{"hidden_act": "tanh_gelu", "attn_scale": 0.177, "bias": "all", "final_lr_fraction": 0.0}
Each number is 200 + 40 x the weight over its row's rms, rounded and kept within 0 to 999. Layers, rows and columns count from 0. The size before them is the row's rms in percent of the matrix's.

# layer 9 attention key, 384x384, rms 0.166, rows 62-63, columns 0-191
100,234,236,198,245,208,156,152,162,165,163,263,227,182,241,139,245,171,247,200,184,134,265,263,148,166,192,177,250,250,167,154,205,221,205,193,247,231,235,191,240,206,177,229,252,282,157,199,254,254,197,184,232,234,218,251,162,305,231,241,264,261,192,211,192,204,173,199,213,151,137,144,185,148,111,117,229,197,191,233,201,238,137,271,143,138,171,156,196,183,210,174,223,162,189,231,226,161,242,189,144,222,158,235,191,248,160,263,175,156,215,207,210,205,201,189,221,199,182,186,244,147,284,191,254,207,203,221,178,133,189,246,206,226,210,165,206,230,157,202,204,161,180,200,233,144,239,59,156,173,153,134,241,198,230,256,282,268,240,204,250,218,248,237,250,155,204,172,186,120,204,163,191,204,225,229,190,207,213,208,229,181,204,181,226,180,157,165,210,236,225,228,84
106,210,167,170,159,173,186,161,214,240,189,220,165,216,209,284,161,163,200,223,167,151,230,218,176,247,226,143,216,267,228,203,269,219,219,180,268,227,199,221,189,175,255,214,210,192,110,152,139,200,159,224,280,218,172,172,156,171,175,205,210,210,186,220,184,169,282,199,173,295,248,208,243,204,158,263,256,186,171,204,315,179,275,129,211,177,208,193,154,105,194,249,229,118,190,171,205,277,195,234,182,219,254,138,221,119,247,198,219,228,175,236,197,211,162,187,187,179,142,152,162,200,212,198,230,193,219,223,189,261,126,230,182,191,146,141,247,262,179,154,189,225,107,124,208,145,254,204,187,222,186,223,212,130,166,239,216,224,212,148,206,314,176,217,233,144,178,166,217,154,217,239,266,234,227,236,183,208,213,77,180,260,226,234,247,173,143,203,179,218,221,214,151
# layer 9 attention query, 384x384, rms 0.169, rows 63, columns 0-191
100,150,247,207,147,220,111,73,201,192,268,186,166,141,152,187,165,174,273,306,143,204,205,154,200,263,265,214,238,230,252,177,212,211,231,178,199,248,182,218,144,208,203,186,375,203,217,173,150,209,223,228,228,281,179,219,130,232,190,218,243,173,196,197,231,225,222,174,167,283,203,110,201,169,186,190,231,178,222,202,270,158,124,238,194,262,148,262,198,186,138,210,184,168,207,189,231,158,195,166,214,226,187,194,206,140,167,188,239,245,208,185,247,229,148,215,197,176,223,178,174,242,206,179,319,232,220,213,236,189,126,233,219,259,207,227,179,195,177,181,128,252,225,201,201,231,244,228,242,203,190,253,175,238,177,180,249,181,190,121,155,244,203,236,212,188,200,134,230,243,222,228,264,170,242,189,208,224,244,164,215,221,214,211,224,105,240,137,206,241,212,230,231
# layer 9 attention value, 384x384, rms 0.203, rows 32-48, columns 0-191
089,264,189,231,108,178,213,275,210,193,148,111,190,217,169,208,253,223,171,252,202,249,202,250,214,138,246,191,187,203,289,199,169,227,153,215,163,219,157,220,137,246,153,228,192,158,180,212,189,210,190,135,161,197,184,160,307,151,165,156,205,220,100,257,164,258,218,218,223,216,160,225,220,211,198,229,227,115,245,155,208,206,328,222,155,163,175,216,260,203,235,230,310,192,201,269,200,142,203,167,186,186,188,247,243,263,205,146,159,212,185,286,187,230,221,146,182,254,217,166,221,200,213,194,175,166,209,232,285,137,247,201,157,289,231,152,153,166,204,142,176,133,203,199,174,225,195,179,183,257,237,209,208,196,104,239,247,227,234,204,190,223,182,162,86,199,236,172,176,146,223,214,194,174,121,193,249,220,220,241,209,172,197,260,242,163,189,239,143,159,170,214,169
097,240,253,203,198,164,188,234,231,208,201,239,238,223,236,246,115,230,257,150,223,204,244,195,148,233,128,196,270,186,260,223,181,110,230,183,219,215,195,220,162,193,153,219,171,145,186,180,195,212,200,206,222,194,178,182,238,205,214,221,199,175,172,163,195,167,232,181,212,207,278,170,152,160,244,261,177,248,184,220,224,210,204,183,211,242,227,185,115,242,198,147,161,166,239,222,210,197,218,207,158,206,183,191,185,179,260,157,229,225,190,282,118,213,216,159,166,209,159,141,195,241,262,150,186,242,158,167,138,128,152,223,216,171,191,111,261,240,166,238,189,149,143,234,230,194,186,171,225,207,105,170,217,303,245,195,189,160,161,199,169,244,139,147,301,207,205,204,244,290,139,154,225,243,222,177,143,131,234,242,252,208,271,180,211,287,199,213,230,292,194,233,260
089,144,283,324,153,164,125,182,238,121,217,190,286,199,166,199,121,208,208,176,145,176,187,220,176,223,184,197,195,193,205,191,192,176,125,172,181,239,254,226,137,305,161,247,241,283,241,198,295,140,243,202,253,220,248,224,210,105,224,151,164,237,187,176,222,219,223,147,161,125,223,220,192,233,159,238,167,167,216,240,243,221,136,233,189,254,172,195,221,166,133,216,144,115,200,192,146,167,248,211,181,197,172,224,211,211,149,171,216,214,263,240,187,195,211,141,224,249,163,233,193,189,209,172,232,232,139,266,187,236,237,211,231,162,219,149,265,149,244,197,241,209,172,246,243,213,163,169,245,203,230,187,208,231,244,164,318,189,182,237,181,172,197,151,155,214,179,195,206,196,166,213,247,178,211,206,210,214,127,168,213,153,198,217,254,208,166,197,194,173,231,222,181
085,186,210,187,169,111,178,182,186,166,175,236,170,223,141,209,217,142,143,199,180,135,235,221,227,279,216,219,324,261,168,215,182,159,161,143,114,220,179,267,225,177,246,228,170,158,230,212,246,196,190,173,282,205,227,198,165,180,195,254,191,208,164,249,233,171,176,270,231,197,221,194,158,226,195,217,198,221,194,199,212,265,176,223,191,156,191,162,168,163,225,204,194,227,221,227,138,166,169,220,178,163,236,178,235,116,232,181,197,242,272,207,242,229,99,243,215,193,209,209,233,153,126,230,230,226,200,173,174,247,183,169,261,216,177,155,295,213,231,190,257,242,250,188,198,193,226,290,229,177,174,124,192,252,216,209,239,255,271,138,198,212,218,195,249,183,202,267,223,153,254,115,202,234,276,176,236,193,283,125,156,196,126,179,140,242,159,214,212,236,186,161,189
086,172,249,86,187,179,212,232,244,193,291,194,301,211,202,175,190,149,192,207,182,165,223,235,157,117,186,202,172,261,286,186,238,172,164,152,169,195,155,180,208,175,171,185,163,164,179,246,291,196,211,137,177,186,178,185,222,183,242,197,279,221,231,256,201,171,243,140,204,195,268,179,159,202,273,201,192,167,223,214,189,239,128,118,296,227,233,217,211,213,135,174,157,185,266,200,218,205,192,214,211,185,205,176,198,186,241,187,200,223,92,229,186,238,221,123,200,195,218,187,154,170,128,189,244,207,203,169,210,225,219,264,212,178,202,200,216,197,203,233,175,233,257,165,199,145,172,219,212,263,181,221,211,142,252,283,105,173,205,230,177,198,163,208,190,208,218,226,224,230,138,113,200,165,149,162,184,161,241,213,113,220,225,165,163,216,201,172,226,150,225,223,200
090,180,258,157,227,144,302,234,173,130,273,182,203,180,194,235,234,188,134,221,256,187,204,165,168,241,146,151,183,230,228,263,148,190,168,189,246,161,195,192,166,266,202,234,246,192,238,236,200,123,203,207,85,201,209,247,272,200,251,189,160,221,208,150,250,201,161,169,143,246,210,203,133,142,238,177,195,142,278,172,224,283,237,226,230,173,195,188,206,170,182,173,213,180,199,192,164,236,200,198,195,259,214,158,230,264,235,261,226,206,255,156,276,121,188,104,130,230,231,261,184,189,190,205,209,168,105,244,208,156,257,163,253,165,249,141,229,133,222,179,157,170,202,181,241,142,166,192,212,267,211,228,148,250,257,236,164,199,194,156,84,204,176,219,139,196,199,198,154,270,211,233,212,218,209,194,125,209,183,231,176,200,235,187,212,173,185,133,223,177,159,217,171
088,146,226,202,253,186,251,174,185,218,207,173,174,207,154,243,181,173,231,124,195,195,198,231,139,253,256,253,153,207,105,207,228,254,176,159,256,219,236,215,269,183,209,167,191,229,168,282,182,188,245,135,212,271,202,210,269,260,192,186,230,173,224,144,194,273,183,201,140,211,275,178,165,166,207,218,190,267,221,261,178,227,198,250,185,245,294,288,252,209,178,249,165,219,201,228,147,249,148,216,278,206,240,253,242,187,235,198,206,162,186,197,204,245,216,205,233,157,145,215,194,269,151,188,236,203,229,222,170,199,206,159,179,209,139,266,238,181,153,187,242,200,207,269,167,155,128,166,111,149,198,191,211,205,192,189,201,214,126,244,193,190,225,169,202,245,236,188,222,189,189,259,213,230,157,202,216,198,185,169,274,196,190,197,234,252,105,198,205,246,182,236,239
088,206,178,184,200,178,208,183,201,190,204,207,224,163,190,177,228,215,191,242,215,181,208,92,200,232,210,140,199,150,168,180,192,170,210,214,199,223,168,185,242,183,233,180,250,219,252,151,170,193,122,138,234,302,199,134,256,192,147,183,152,176,180,215,171,189,230,238,197,236,240,180,187,123,201,223,227,192,196,191,150,260,264,219,237,219,187,195,141,156,154,165,237,205,212,218,156,176,139,200,203,194,208,146,209,191,221,77,109,176,138,173,185,141,234,195,230,159,230,167,225,224,257,196,169,219,154,187,209,234,177,109,196,194,129,209,183,169,170,246,182,201,152,203,145,219,240,233,204,208,183,235,93,187,171,150,188,190,208,203,183,267,195,123,244,219,198,263,279,195,163,152,188,250,179,180,169,232,240,288,117,156,234,193,224,221,166,225,243,154,135,221,235
100,151,245,139,166,199,230,235,155,243,229,163,196,171,251,155,140,156,221,212,245,238,216,191,210,270,249,213,191,206,285,244,309,229,140,173,199,143,188,247,218,203,172,174,200,231,182,189,291,192,221,239,201,228,153,249,233,200,167,228,164,195,222,199,252,212,204,204,249,210,186,156,292,299,160,164,192,159,184,131,243,204,256,254,201,218,182,167,221,196,195,190,225,133,246,225,223,267,164,196,182,233,202,147,194,196,267,196,165,121,239,179,221,194,177,152,219,111,187,200,202,120,205,229,132,241,207,257,244,180,169,160,168,113,222,174,153,187,205,147,256,240,215,199,197,140,191,148,180,193,190,133,155,190,237,138,199,203,250,174,212,202,205,245,117,209,181,259,187,151,133,224,218,207,100,217,177,312,174,252,174,149,216,235,180,141,191,125,195,193,225,218,143
083,275,222,221,184,228,226,256,119,237,226,175,165,210,185,179,202,186,206,243,193,194,209,181,216,274,184,121,161,227,155,156,168,235,180,212,144,234,163,212,194,231,241,182,199,159,244,211,261,294,188,202,150,117,177,118,209,154,221,195,181,156,220,241,146,189,178,261,228,199,132,211,228,223,178,225,160,131,174,211,215,166,143,239,201,189,106,197,131,171,183,140,193,252,197,196,272,255,230,270,119,188,172,303,216,212,261,244,252,180,267,177,236,190,206,189,258,144,174,202,195,173,192,181,159,92,254,232,233,215,211,174,227,139,202,212,175,184,150,240,169,195,179,179,270,182,257,264,216,266,272,221,262,209,247,186,221,240,205,171,233,272,119,180,201,207,234,157,193,203,192,209,241,300,169,213,210,190,252,298,185,192,229,249,198,196,267,222,219,196,137,284,173
100,219,214,266,171,247,211,131,179,186,200,240,236,238,175,161,123,218,278,182,151,258,207,196,231,184,181,259,219,220,199,239,184,228,188,215,205,126,238,210,171,173,185,213,185,230,177,159,212,176,252,199,198,212,233,224,117,122,222,189,191,183,214,224,225,217,185,208,211,207,241,237,211,181,125,188,171,117,187,172,206,190,171,215,173,170,209,182,195,145,192,252,255,141,187,201,146,211,204,169,215,178,210,230,244,111,199,115,239,187,224,154,223,139,190,232,214,232,233,155,223,215,252,206,256,208,163,203,214,214,148,223,207,199,147,232,223,217,218,167,190,174,237,185,179,193,255,139,196,190,100,252,207,141,214,303,163,248,146,201,194,210,267,191,232,179,204,141,111,119,229,268,182,160,185,166,243,124,146,209,179,270,203,165,214,142,255,225,221,207,231,202,148
100,140,211,181,189,169,223,217,157,194,185,198,187,132,130,212,165,196,201,214,219,208,166,180,177,237,177,184,217,222,188,193,207,201,147,174,198,260,244,161,237,171,238,190,216,165,217,214,129,260,210,225,163,255,158,233,200,224,174,232,243,172,184,190,223,224,144,168,198,218,191,128,224,174,240,154,240,244,225,213,166,187,219,263,259,244,194,208,249,172,181,218,167,218,242,155,186,120,179,198,223,160,228,172,152,215,263,149,244,226,95,217,121,207,285,230,182,125,194,206,187,256,192,156,291,205,214,201,201,161,167,239,173,183,263,121,209,129,248,216,209,220,248,219,242,231,204,262,184,254,190,235,196,179,213,160,168,112,209,185,174,168,169,189,161,173,180,140,179,185,217,188,168,233,227,134,169,240,222,187,163,221,189,238,227,145,157,205,167,232,194,191,153
088,256,200,215,204,182,254,276,195,219,228,194,299,163,222,197,172,162,160,214,180,222,225,196,248,205,214,237,125,291,240,138,190,228,180,151,167,153,180,214,210,263,242,201,148,170,224,199,206,173,199,253,226,202,239,222,266,129,235,154,129,166,173,239,161,128,223,218,271,240,195,237,204,144,216,133,191,213,110,203,235,210,182,210,181,191,215,257,168,217,99,176,239,172,262,145,256,180,238,202,140,221,236,237,204,250,232,207,244,266,237,239,240,194,148,188,224,293,199,200,193,178,197,200,115,200,250,194,245,107,254,212,176,223,253,226,173,196,170,218,172,144,188,219,204,183,182,210,289,184,186,197,212,157,211,207,155,238,209,167,262,199,151,242,218,246,217,233,226,203,186,189,186,183,151,207,122,149,210,201,206,174,231,331,124,215,221,171,188,155,192,220,224
096,170,245,262,120,227,146,218,200,216,176,266,226,192,158,171,210,211,250,228,228,171,202,204,129,165,219,184,232,128,267,128,181,180,205,151,228,196,211,189,194,185,183,197,233,246,166,246,239,213,192,250,198,243,207,162,201,187,180,160,203,157,238,150,189,254,246,233,201,207,175,109,282,272,130,273,189,198,192,232,103,163,231,145,241,296,184,117,225,105,260,237,168,117,210,228,240,220,250,155,245,236,209,159,167,156,181,133,192,188,185,151,143,215,156,227,200,193,165,212,162,223,226,185,196,258,199,141,195,186,164,248,232,241,225,214,155,218,173,203,213,147,190,173,212,227,169,193,121,188,233,199,159,148,183,203,201,195,177,245,265,215,170,105,220,228,174,238,218,150,152,267,216,260,177,140,181,268,213,172,255,268,222,234,247,183,177,177,201,191,214,199,225
091,192,163,189,190,158,214,128,154,162,171,222,220,269,227,260,221,227,156,179,213,204,170,271,175,150,246,239,240,213,262,257,222,174,247,225,160,205,158,184,152,215,160,211,256,207,194,178,196,241,263,141,269,221,123,152,236,206,153,146,280,233,200,168,147,223,206,234,114,185,181,195,161,132,186,178,247,152,166,231,197,187,217,231,240,133,115,226,190,223,206,253,185,150,238,221,185,107,161,178,166,145,203,202,212,184,209,245,222,162,212,146,184,168,231,213,175,233,160,252,202,267,167,211,174,195,153,180,149,223,168,275,229,306,205,184,215,238,200,240,215,181,214,202,212,185,164,167,177,183,203,154,192,230,196,161,205,202,139,235,218,261,226,205,243,201,212,93,198,279,216,203,143,161,220,161,267,178,151,137,223,164,212,146,190,286,246,220,251,180,212,203,199
097,132,240,308,187,212,145,172,169,246,196,159,133,214,209,192,208,240,202,202,213,224,245,210,218,199,218,223,263,130,205,196,179,139,127,189,258,159,169,256,186,191,254,210,258,221,229,168,126,207,129,231,204,195,230,203,238,242,225,173,214,211,112,280,177,198,253,158,172,238,170,230,245,277,180,228,181,238,260,126,294,179,203,191,248,231,208,223,86,208,260,212,283,177,163,182,199,240,170,141,194,313,222,165,214,305,146,253,211,259,220,232,231,172,225,186,218,209,127,210,190,213,227,180,173,280,202,234,176,272,251,242,248,194,238,149,134,194,129,211,183,193,168,198,209,195,184,162,173,207,193,174,168,165,191,224,268,157,240,235,271,146,228,265,171,200,240,217,188,202,187,187,148,234,166,236,217,212,176,145,170,231,170,156,247,188,221,246,236,212,145,219,258
093,210,161,126,178,192,231,187,187,238,233,252,224,176,154,148,261,230,233,232,132,188,218,246,159,122,176,213,210,241,200,172,163,196,271,208,220,184,212,222,279,220,204,158,171,223,236,223,221,214,277,177,201,245,219,128,228,164,245,217,206,179,246,162,151,245,253,268,218,170,130,217,176,185,182,208,153,218,109,233,103,208,166,198,188,234,260,236,186,265,182,217,184,188,246,165,238,221,174,225,174,162,255,207,220,184,117,186,199,136,155,162,77,254,162,190,198,209,205,173,177,194,141,235,227,212,196,239,238,131,209,215,133,287,138,242,172,150,174,174,236,123,147,244,226,261,173,285,259,190,201,307,247,309,210,256,210,227,181,201,188,170,191,250,225,168,162,209,224,190,235,213,221,238,185,158,123,169,139,207,191,278,164,160,196,207,199,173,193,163,219,168,137
# layer 9 attention output (transposed), 384x384, rms 0.182, rows 32-48, columns 0-191
093,220,220,265,125,253,217,218,200,246,216,183,156,276,231,172,145,201,274,221,263,171,178,211,260,201,202,137,164,252,201,219,206,183,212,149,187,200,196,181,257,214,239,268,236,182,177,175,185,189,255,253,253,255,218,208,159,256,217,187,255,247,247,168,245,187,106,289,268,268,152,243,212,221,237,194,138,274,155,222,251,188,149,129,234,184,201,179,154,234,218,192,201,208,201,211,175,233,161,227,186,249,193,171,204,123,192,271,280,166,187,136,185,204,174,236,212,211,171,257,130,218,219,158,191,163,173,215,180,247,159,188,203,215,197,192,233,118,231,184,176,213,218,215,218,198,225,166,163,190,207,187,139,146,242,81,118,168,209,175,254,262,199,217,277,183,174,238,197,253,166,188,233,252,265,211,129,153,229,155,146,220,174,147,167,124,220,229,233,189,131,226,194
100,208,65,195,210,168,129,135,200,185,144,187,260,251,161,216,232,184,213,273,165,184,168,186,211,170,208,214,210,238,118,185,194,182,209,242,184,188,193,194,262,180,254,177,178,117,201,193,116,183,180,226,247,221,180,239,262,250,179,186,223,175,226,248,145,222,235,178,225,196,206,217,259,183,167,200,140,151,171,159,168,183,251,157,224,144,246,221,295,179,224,190,205,184,204,227,214,182,175,245,214,216,222,227,236,219,254,250,205,232,115,168,225,179,210,248,196,204,235,226,139,189,205,199,123,195,247,230,151,165,114,165,233,241,218,189,181,195,220,178,236,259,227,180,201,264,193,239,182,247,224,123,274,149,199,148,281,271,171,229,184,164,163,266,154,210,168,128,206,238,237,190,157,207,220,242,214,248,137,148,146,240,190,241,155,125,210,190,193,184,208,121,223
098,238,122,184,217,184,241,260,221,183,222,250,157,233,190,176,186,230,202,192,273,185,222,195,194,156,195,155,175,168,223,209,251,99,268,270,248,170,222,252,191,98,245,190,195,120,150,208,224,137,176,213,183,253,113,211,167,185,174,254,165,214,210,237,124,229,232,181,255,169,114,193,224,199,244,188,176,141,240,226,185,180,165,209,198,213,147,163,100,224,136,224,242,225,317,181,194,209,203,181,191,127,146,161,213,199,182,160,205,190,227,213,206,184,246,168,207,154,207,138,307,206,189,163,114,155,172,154,223,182,211,160,239,227,226,206,92,151,186,218,263,269,199,167,177,175,152,247,229,225,234,200,141,245,236,187,162,255,177,182,200,167,237,211,180,230,186,197,194,197,203,183,239,219,275,249,173,205,201,265,190,237,221,224,181,197,99,139,206,211,219,286,157
094,254,227,164,228,167,212,166,134,219,253,214,216,224,172,172,185,174,175,233,177,238,182,207,210,192,165,159,148,151,188,203,131,135,226,252,245,217,184,161,243,228,159,196,270,205,166,161,199,150,144,187,191,141,85,178,244,126,162,215,260,204,245,246,160,159,227,240,213,158,232,140,172,161,186,215,166,157,211,171,201,200,238,182,279,154,224,211,247,172,178,258,240,205,124,293,242,205,230,146,202,259,160,225,203,205,128,237,162,203,180,219,215,211,193,102,221,195,191,184,186,218,241,172,234,192,221,184,218,206,223,287,216,176,131,210,154,237,228,165,209,211,177,155,203,251,187,141,185,140,186,206,198,197,201,187,186,213,123,148,183,149,211,248,176,104,202,178,217,236,193,210,166,174,160,165,231,194,172,292,181,172,241,225,172,195,180,182,187,152,202,222,188
092,156,154,245,201,155,157,234,202,219,243,226,198,245,184,163,241,162,139,220,204,305,222,150,194,265,251,166,216,228,163,185,217,234,180,207,225,246,206,226,214,204,257,273,306,215,148,210,198,123,191,192,199,303,266,232,170,229,173,174,215,221,159,162,174,245,205,192,252,248,94,231,217,235,209,196,195,253,220,272,197,125,227,154,231,180,227,190,194,186,198,255,200,212,227,168,175,205,239,155,217,212,175,212,208,187,186,170,175,252,240,169,199,215,260,203,195,220,193,266,197,218,215,236,330,90,194,237,208,199,203,195,185,184,161,249,189,262,184,236,167,131,232,212,212,270,252,189,164,147,157,173,212,218,188,218,208,238,145,172,201,135,207,205,239,202,184,189,190,187,183,291,217,285,190,215,201,249,225,175,303,223,183,236,272,237,161,215,183,239,212,202,163
094,208,179,233,205,234,152,231,176,267,162,142,123,175,249,128,189,212,241,165,143,158,192,159,155,150,165,283,135,204,184,152,192,106,176,193,185,226,227,283,210,261,197,189,197,187,91,170,200,231,183,125,165,211,196,217,214,210,134,162,223,160,226,280,65,204,218,209,130,196,120,212,179,213,180,207,230,178,212,188,232,213,189,177,145,186,194,205,176,219,230,191,205,270,208,197,211,169,175,229,224,160,137,220,147,221,194,177,198,231,240,215,181,234,192,218,254,212,259,165,209,169,178,151,197,195,260,189,193,191,169,216,231,228,162,214,213,259,166,262,291,209,260,234,139,249,276,181,230,176,243,217,291,190,171,228,106,171,270,191,264,185,285,183,224,229,154,187,176,149,195,152,223,177,293,236,182,206,127,249,218,191,163,154,229,194,147,123,162,239,214,173,210
099,166,243,188,203,215,156,165,175,172,190,263,247,118,227,201,232,206,170,209,191,167,231,246,207,162,227,191,163,192,218,178,256,215,161,215,188,179,262,176,199,194,147,174,221,159,103,111,100,213,237,265,261,196,240,146,201,183,206,187,212,230,197,191,146,197,197,162,189,195,132,312,232,205,221,234,199,190,179,177,201,155,218,197,209,200,163,116,190,190,248,208,330,157,184,193,181,167,368,162,231,160,156,169,221,254,179,151,179,286,191,170,194,182,238,229,209,245,270,164,214,217,203,245,133,177,209,149,223,178,117,239,203,221,240,231,222,156,222,214,220,245,181,167,218,240,231,233,265,239,234,145,231,208,210,253,244,211,259,184,204,244,160,207,256,264,224,207,166,211,188,217,186,194,147,212,234,205,145,246,225,151,187,220,140,212,172,217,136,119,248,205,136
099,238,199,208,169,207,166,151,260,277,203,202,211,199,233,201,203,145,247,197,225,135,153,250,255,208,134,258,157,203,159,214,175,185,157,194,238,225,256,203,205,238,172,156,153,145,220,255,187,157,243,277,220,190,279,198,167,198,182,229,217,255,139,184,200,220,222,196,234,259,183,198,205,165,188,168,146,258,168,180,203,207,119,265,82,199,240,143,227,235,249,217,197,147,143,183,230,211,206,160,140,214,219,220,166,220,156,259,177,182,201,196,220,234,285,194,165,223,221,235,252,168,195,200,225,234,202,205,251,162,153,304,249,161,117,167,261,185,209,149,223,149,152,226,268,220,187,212,149,159,267,221,245,200,175,162,202,244,177,181,242,168,203,219,165,153,198,219,168,223,250,220,198,186,233,226,166,168,86,145,213,236,224,289,240,251,201,224,230,227,239,133,181
098,211,235,232,257,228,209,184,109,187,198,244,165,202,205,153,225,238,167,172,244,280,202,183,213,167,144,174,187,192,145,157,181,229,234,290,218,209,217,216,221,203,167,197,185,160,174,187,188,178,228,159,165,194,152,223,260,222,191,195,161,216,205,208,232,221,188,229,180,170,182,207,115,220,214,218,227,233,185,206,300,214,188,205,209,206,262,183,176,170,250,205,154,264,208,238,130,169,192,179,202,128,312,166,209,160,218,208,230,180,248,237,230,272,175,280,248,304,232,160,146,239,127,198,279,170,220,179,145,248,196,200,328,180,198,246,224,204,192,207,211,165,171,225,108,166,234,206,270,249,203,243,265,171,185,215,177,210,123,224,203,191,205,144,284,166,132,253,158,127,196,188,223,182,226,200,220,162,147,203,284,228,193,118,223,270,236,254,167,227,162,302,118
094,145,192,221,211,155,198,225,248,245,159,172,162,162,191,276,176,234,261,207,223,224,148,206,220,214,222,322,192,190,219,177,211,176,202,246,148,156,203,175,210,158,152,195,223,223,141,113,167,187,183,189,159,177,208,225,257,170,163,117,185,168,196,248,198,207,136,199,248,169,221,259,125,128,220,222,208,206,210,157,192,225,209,214,167,225,212,201,192,201,250,219,209,158,167,161,261,230,233,223,205,242,145,252,207,208,201,233,304,230,258,168,135,218,201,209,158,180,166,216,202,211,159,190,270,294,236,252,168,148,251,278,116,216,210,212,231,257,244,184,132,254,161,213,190,209,190,167,178,138,205,258,220,167,167,162,151,182,240,224,208,259,196,211,206,213,162,210,235,225,239,194,238,170,255,147,150,167,209,143,133,194,122,152,226,203,194,248,139,149,286,153,221
103,226,225,201,144,166,231,156,287,242,178,217,221,239,200,214,237,228,132,269,220,157,212,232,118,224,251,132,179,166,219,154,219,164,118,130,233,168,201,217,127,157,208,162,194,203,193,257,210,227,181,162,178,236,177,187,247,239,213,148,236,246,190,251,146,175,176,186,213,142,201,125,175,231,138,195,193,235,216,212,259,244,248,186,266,186,166,237,137,184,209,173,258,194,206,221,201,181,171,213,229,225,174,105,241,175,170,219,250,293,221,201,253,228,162,216,84,164,250,194,185,213,216,227,113,211,160,224,107,228,219,161,183,149,231,175,232,244,226,168,262,195,204,250,226,209,156,273,257,269,250,207,202,234,250,179,250,157,203,164,173,251,141,241,209,205,196,248,144,287,267,189,158,169,190,210,157,235,232,138,211,235,198,236,157,161,175,228,199,254,190,204,142
100,214,158,237,196,204,212,189,197,167,193,166,188,226,214,214,264,246,205,225,178,211,171,240,164,164,239,222,137,172,226,137,214,280,121,175,250,182,122,210,168,185,144,214,105,270,148,137,184,167,220,165,270,142,188,236,142,138,158,234,164,169,247,211,227,243,172,224,217,175,197,206,242,227,238,273,155,260,201,267,204,199,210,212,204,297,152,205,196,234,130,177,227,186,210,233,227,253,252,164,183,225,114,222,256,196,141,257,184,295,258,326,208,197,165,159,181,231,151,249,233,196,169,234,195,201,156,185,122,192,195,124,207,210,182,275,234,224,184,161,250,249,185,110,172,245,230,206,160,164,178,133,229,214,166,271,162,281,247,237,193,208,230,207,184,180,259,162,171,209,189,191,197,211,161,216,250,51,178,214,181,160,196,241,208,241,130,221,193,193,189,219,162
097,220,196,239,150,255,207,222,149,205,137,167,135,176,191,199,258,191,202,158,221,150,208,191,269,225,185,215,236,218,152,212,159,214,168,168,266,215,183,184,247,170,189,200,291,157,106,208,292,203,213,132,201,164,123,149,146,222,212,236,230,219,206,170,221,230,209,118,214,145,183,191,91,183,97,190,248,215,205,180,220,203,217,182,229,187,211,163,198,141,221,178,165,245,204,195,151,141,198,204,215,300,225,211,197,149,233,188,201,146,269,188,221,156,197,192,194,130,192,132,172,183,190,156,254,201,227,168,178,150,158,225,146,188,264,238,212,201,127,250,251,239,155,180,88,216,229,226,184,141,197,210,211,191,277,143,162,179,214,136,222,190,184,142,196,210,114,230,288,207,207,204,210,264,191,156,213,105,141,170,216,260,175,153,253,217,178,166,225,187,162,204,152
098,212,216,94,185,175,206,163,252,175,272,116,205,191,162,240,180,142,198,197,238,159,222,159,187,260,275,195,172,242,158,225,227,209,140,162,196,210,261,227,181,148,271,187,209,211,145,193,217,203,201,222,294,234,200,129,254,130,241,224,224,192,218,223,184,207,92,165,194,178,180,237,146,159,254,186,260,218,229,160,189,208,70,218,191,172,166,237,157,267,201,213,241,195,195,273,124,173,191,166,198,159,204,181,205,243,277,261,277,195,168,291,207,163,198,194,198,170,178,180,188,221,112,258,220,206,257,165,188,257,245,151,245,171,241,201,184,169,210,184,218,264,193,173,171,181,137,190,239,240,167,170,163,209,202,179,131,218,206,205,132,141,216,201,193,196,240,193,154,214,231,198,186,158,254,257,185,210,222,224,178,184,187,106,197,230,181,229,207,186,209,168,190
096,136,251,150,169,233,248,161,251,285,199,224,191,202,198,198,219,204,170,206,160,162,263,158,180,270,163,208,204,192,143,186,175,296,232,197,212,198,183,233,137,192,173,195,182,128,51,248,155,200,204,205,203,134,194,174,141,213,230,186,195,229,208,212,257,230,205,161,218,185,201,254,270,154,173,271,198,194,164,193,164,214,208,132,217,208,231,194,210,183,231,162,172,243,153,219,83,295,226,210,176,219,205,201,238,162,215,191,154,134,197,230,141,144,194,194,188,171,192,221,184,136,229,244,180,215,213,178,215,239,144,126,201,174,208,220,190,167,188,134,143,188,210,242,176,207,229,264,194,216,204,173,141,134,205,191,221,147,250,137,247,188,216,199,145,170,199,278,133,187,177,134,179,180,185,259,166,272,230,180,135,183,149,245,195,147,120,151,166,210,233,110,193
101,230,224,183,218,227,223,212,265,222,175,197,186,209,284,210,216,105,213,209,129,149,182,216,102,127,141,213,220,239,216,178,207,166,247,190,226,197,230,203,151,118,175,224,178,217,165,221,254,223,265,204,184,197,231,233,133,182,169,169,163,219,239,209,190,239,189,216,161,164,282,176,241,136,204,224,229,177,222,212,150,290,178,169,242,197,235,213,181,163,107,177,166,195,248,229,192,147,184,277,216,174,200,257,212,141,293,187,256,203,171,169,184,190,153,174,124,182,189,185,208,200,205,199,233,214,205,127,211,175,121,217,160,295,204,192,221,167,245,218,187,249,192,187,214,207,222,288,250,217,200,185,206,246,214,166,204,221,220,232,130,177,185,108,122,218,164,134,188,185,65,163,239,251,307,195,160,206,140,296,223,179,158,164,144,247,173,162,213,183,232,217,155
100,205,228,197,187,266,172,313,252,186,185,238,210,175,243,143,145,150,151,195,172,251,218,216,219,188,237,178,186,237,150,197,203,176,169,200,154,232,171,193,159,190,181,189,285,202,194,188,220,242,123,234,215,178,212,205,225,179,206,157,212,155,110,151,193,158,207,173,222,213,209,160,214,190,213,215,158,190,174,253,224,167,178,151,163,196,226,119,219,221,202,198,244,200,195,254,189,173,236,175,253,264,166,222,199,248,182,210,270,194,205,204,232,195,233,138,196,217,163,186,217,159,217,99,105,269,203,135,145,199,221,155,243,211,239,191,205,220,184,208,163,186,297,181,186,156,195,95,100,168,247,130,211,156,180,251,188,224,243,168,165,171,171,184,191,219,248,208,212,174,265,265,136,201,280,210,262,177,290,249,213,182,230,251,303,186,243,202,190,220,183,205,235